{
  "d_model": 256,
  "d_mlp": 704,
  "norm_place": "pre",
  "positions": "rope",
  "rope_base": 10000.0,
  "rope_fraction": 1.0,
  "init_std_qkv": 0.0352,
  "init_std_o": 0.0437,
  "optimizer": "soap_variant",
  "lr": 0.00898,
  "lr_mult_qkv": 0.4,
  "grad_clip": 1.0,
  "steps": 4844,
  "dataset": "wikipedia_en"
}
Each number is 500 + 40 x the weight over its row's rms, rounded and kept within 0 to 999. Layers, rows and columns count from 0. Numbers have three digits each. The size before them is the row's rms in percent of the matrix's.

# up: layer 5 MLP up, 704x256, rms 0.0499, rows 356-362, columns 128-255
# down: layer 5 MLP down (transposed), 704x256, rms 0.0503, rows 356-362, columns 128-255
# gate: layer 5 MLP gate, 704x256, rms 0.0509, rows 357-363, columns 128-255
up356 096:449429550474554515517502486479445515462368528524489546471501444525496539572543613493524496479526515506477546456550493490506496482535471542453547488533507472524540460489522543429490472491495526494471485453531493534397439428517426458494497437535435571530459490532481523482510499467483513508487425505450454519600485456521470457441540428488478566454453482443485400553532521553466483497500
down356 096:499485444491557489489483501451457525573445568465464449492498467579614521597506587479480551523570523507505498490520511488440555486507458542483493526498551449512507514538472534541476472454469473438552508485522567451422464527402535543497511493488441451583514527487494496533442507481508474528506534523470425479524454491529483497514479459477555410497452509470498526482544519476474510571517
gate357 087:433442473462502478536483525489481560455558493454475476453552498536483455503510473465513456474439459552502474508535528494530493473532505504419523476525503502487495482488480478448480455500526392490505543485512491451553546466533502592518539493503489418595449459478488474532495546547489486554509460431506463448528480554511467414486501493470463465508556506520504465531493476559439467540512
up357 096:455450547491556506457432504503491479423564463471551585471519509495501466586562491499474468560450481493509472586594578524462467525465514501438522446482463491485488488514543514381507525499468445435531555531506487510493516465500425568497584430530465511493538521557539482531505566517465501517547494506524527507521463540512459491486468527511485468460524559509521483529500504556513534405523
down357 095:481551442466495512536423520588506428471492424480426507516494535507474510533461491541491543482528447444521513528483488567493523460432488552465475484497543519534524451495414467409426552492517461500485496483484424475482543498554422464457511520478438523437510518509499594573454443506463497542463467562514560461445438540511491395492479539441502428499405545491498514519422529531542465485400
gate358 104:585493550496495541505485423483501524536505502495483546474490441565496503454467556521492583398532422514552461479482496542518489447468530484540532439540556535487520545541551545552511527530529445468467483552486532519514432443489496474463496569441481537532581417431554517533518503510443515528418439531561523492499528520496539544452480464581487484547506569553501412453478469488489587471466
up358 104:563551533548452468494497415478550522514570528530479540511504435469485484491448480577502526548454534490489574540468546463514489433472549543532561555538485510489531504505442520469516549536478520495497564476482527485554519518555452500519436491547474562521549386457474465499506524530515494543465503543492459448575554464556528485485561472501486482572541568495468558514497532459533514474461
down358 103:500514478563512431539518545461540502521506414502480538502472475448439519505506490491507420487433520527476521508558476475483518484495522528498502423511447483554542473475486568525480474506521513440525460510518438486520551516488464540497465473595380452458592478511503447488497551472527433560514515435432447527492548519519496520491486541560528579518493448467492526504474459528532463523459
gate359 095:480464534457503535478594502503541559540462551522508452488488474485457538396478525483441591424534517535465469504474596532453505446546484483560527530532415482516400486526519540435539407429447503538523430501546521589508557478541532513504551548467474436500503531515570502462598466542472461496487570487533486468559429467501469531513447493565573579463515461473546527449560474536500502557504
up359 098:435513564483538560510546472511495480440490457477547441607501534603481532520516504532543468467523414540496502428402495534449482513448532487493466514437490569543468504492547465475486458498503567546512494500503509554538529501505487555445529494447495446559539499490452456490533456471477502488519463511501482531521484455631467447502522512459489449479509475502548466437508494529491505522556
down359 096:500550472470566502513472489562505582475488489469541499507544555487370445453529471585489508549526531477510507512446501470505440460455538513529500577488445532538455539476541507541534446487515535497487426525401538452534533563475511505538483505475525470525524536458508526478497464454459510484420524495590472527475474474462542538517495483482556436528551462521458430489598520500532482527518
gate360 101:495473517460472598569446408477534549423577514469560481495564509472503480541460508515524502487501500471445510463504454494517494532499547480483467451435513497530472550503412484465509457495483411536491529445538517496521470542493514503452503501529489444501508526484530490453567521508474453495505454488499512492482489558494504553488444424446467446527530507482535486540466471501515500534565
up360 103:476516482519549530491487448506524522531459461486534522502516554526432475603412477412455495475526492466520539503496512454524559516463522511498507501545506497478451553525444494497550551495476558466471497468538468507453516520441499515505484501554454551538572483533567516509537539506425501458483561482446509468436523533528524434591514447459562483453467469494469531457398527494513488461535
down360 105:481454497507508512475468519516551540548480482521537485447544517506458496527489495512549493495538506434437439463441557528494585490492517531446493524536407479429478482475490481509479584508411449585498519538486507494503534502426486487509528471564529480461443536485547510455548541538565476481485524577426529426510524533506541488452441560512491449524575457524505446559531522528511565446506
gate361 100:482481463475556538470458492515495494479452513454556499493552486523455460536464592487493516476548594532469508482522495432498475520470493448515504466537514502589514521478557569526508497503526494477554476452406492497439495469536502539530527465455481508545491498550437514616469445555428501480459503425479501495445515478538592499432525477474502404514542499458478392446552482543527462512453
up361 097:530449463477519522450471517476484421557512502493507503476518512544514440472489556550451544568489563494511465518514567534473529476551527390486427550464556491516451475477442537491580523591518489551533495528450484456512491544477506476491460526519430501577554602522493470482454537566543515454514496529486461462507469441481526498576497526495517505445493465450513526504457522531451466463494
down361 100:494526434465525568519489517436495520517531496466432461513564560558474512504519542490440479610457520540476555528535550547532549523565490511515476525401477543540498507535420531542523619487475451444484482500481485571502514483476448471513509458493444559513528489538517542488411530575435482451460535560446555543458481510491536536566473534490488526489547512534481470514503478480564483522493
gate362 101:448600508480417508453492529523495496583459534523512599512444517470533489544403507533510470495485507550455456486442493466504475507503462526510575478472550460484523473461472491477540531514474501526464435551464506520503460551436509523482491475494611512509480565505538486536522590551466539500503485476567562525533522474526561594546519517532462499475445462523476488446447510494494460525497
up362 096:452489489556475513441431486531502551448490449548481619571433577512479524452459512482461496448437503528499525437446522480545473438416444536540518479496543545489504500627516490449506503522521521497510497543544500488472512434438510509460470488491566493464493525471503464488474524474485444563517511550548484491496570506521531498538465550513483494517396430466565469473467550509504544518499
down362 094:497520572473463562448466493493559493382501509470490529467509567510548511536509497474425515508448456428581517508571496488519507481495465479512471538431465509466467521542476496487417443465438491495555496509429450513455467531468527447618488517541473471531502487465542500479474510543549464522495458538525516459490521536435501512553536489506512477481436466556548495527475548426515518454519
gate363 095:522539462465507485441494494560519511583522506502446430547518517501538522503414533477498552506496506541485508506568507510454448484464584522487502526579518508461525534552550542470405561522501421469529556538543432565501562469537479504458483468507480490434526534495530514461496524586448497582520492478529491453499530521452426459518485489490492495532489534545573526537492506534537548518534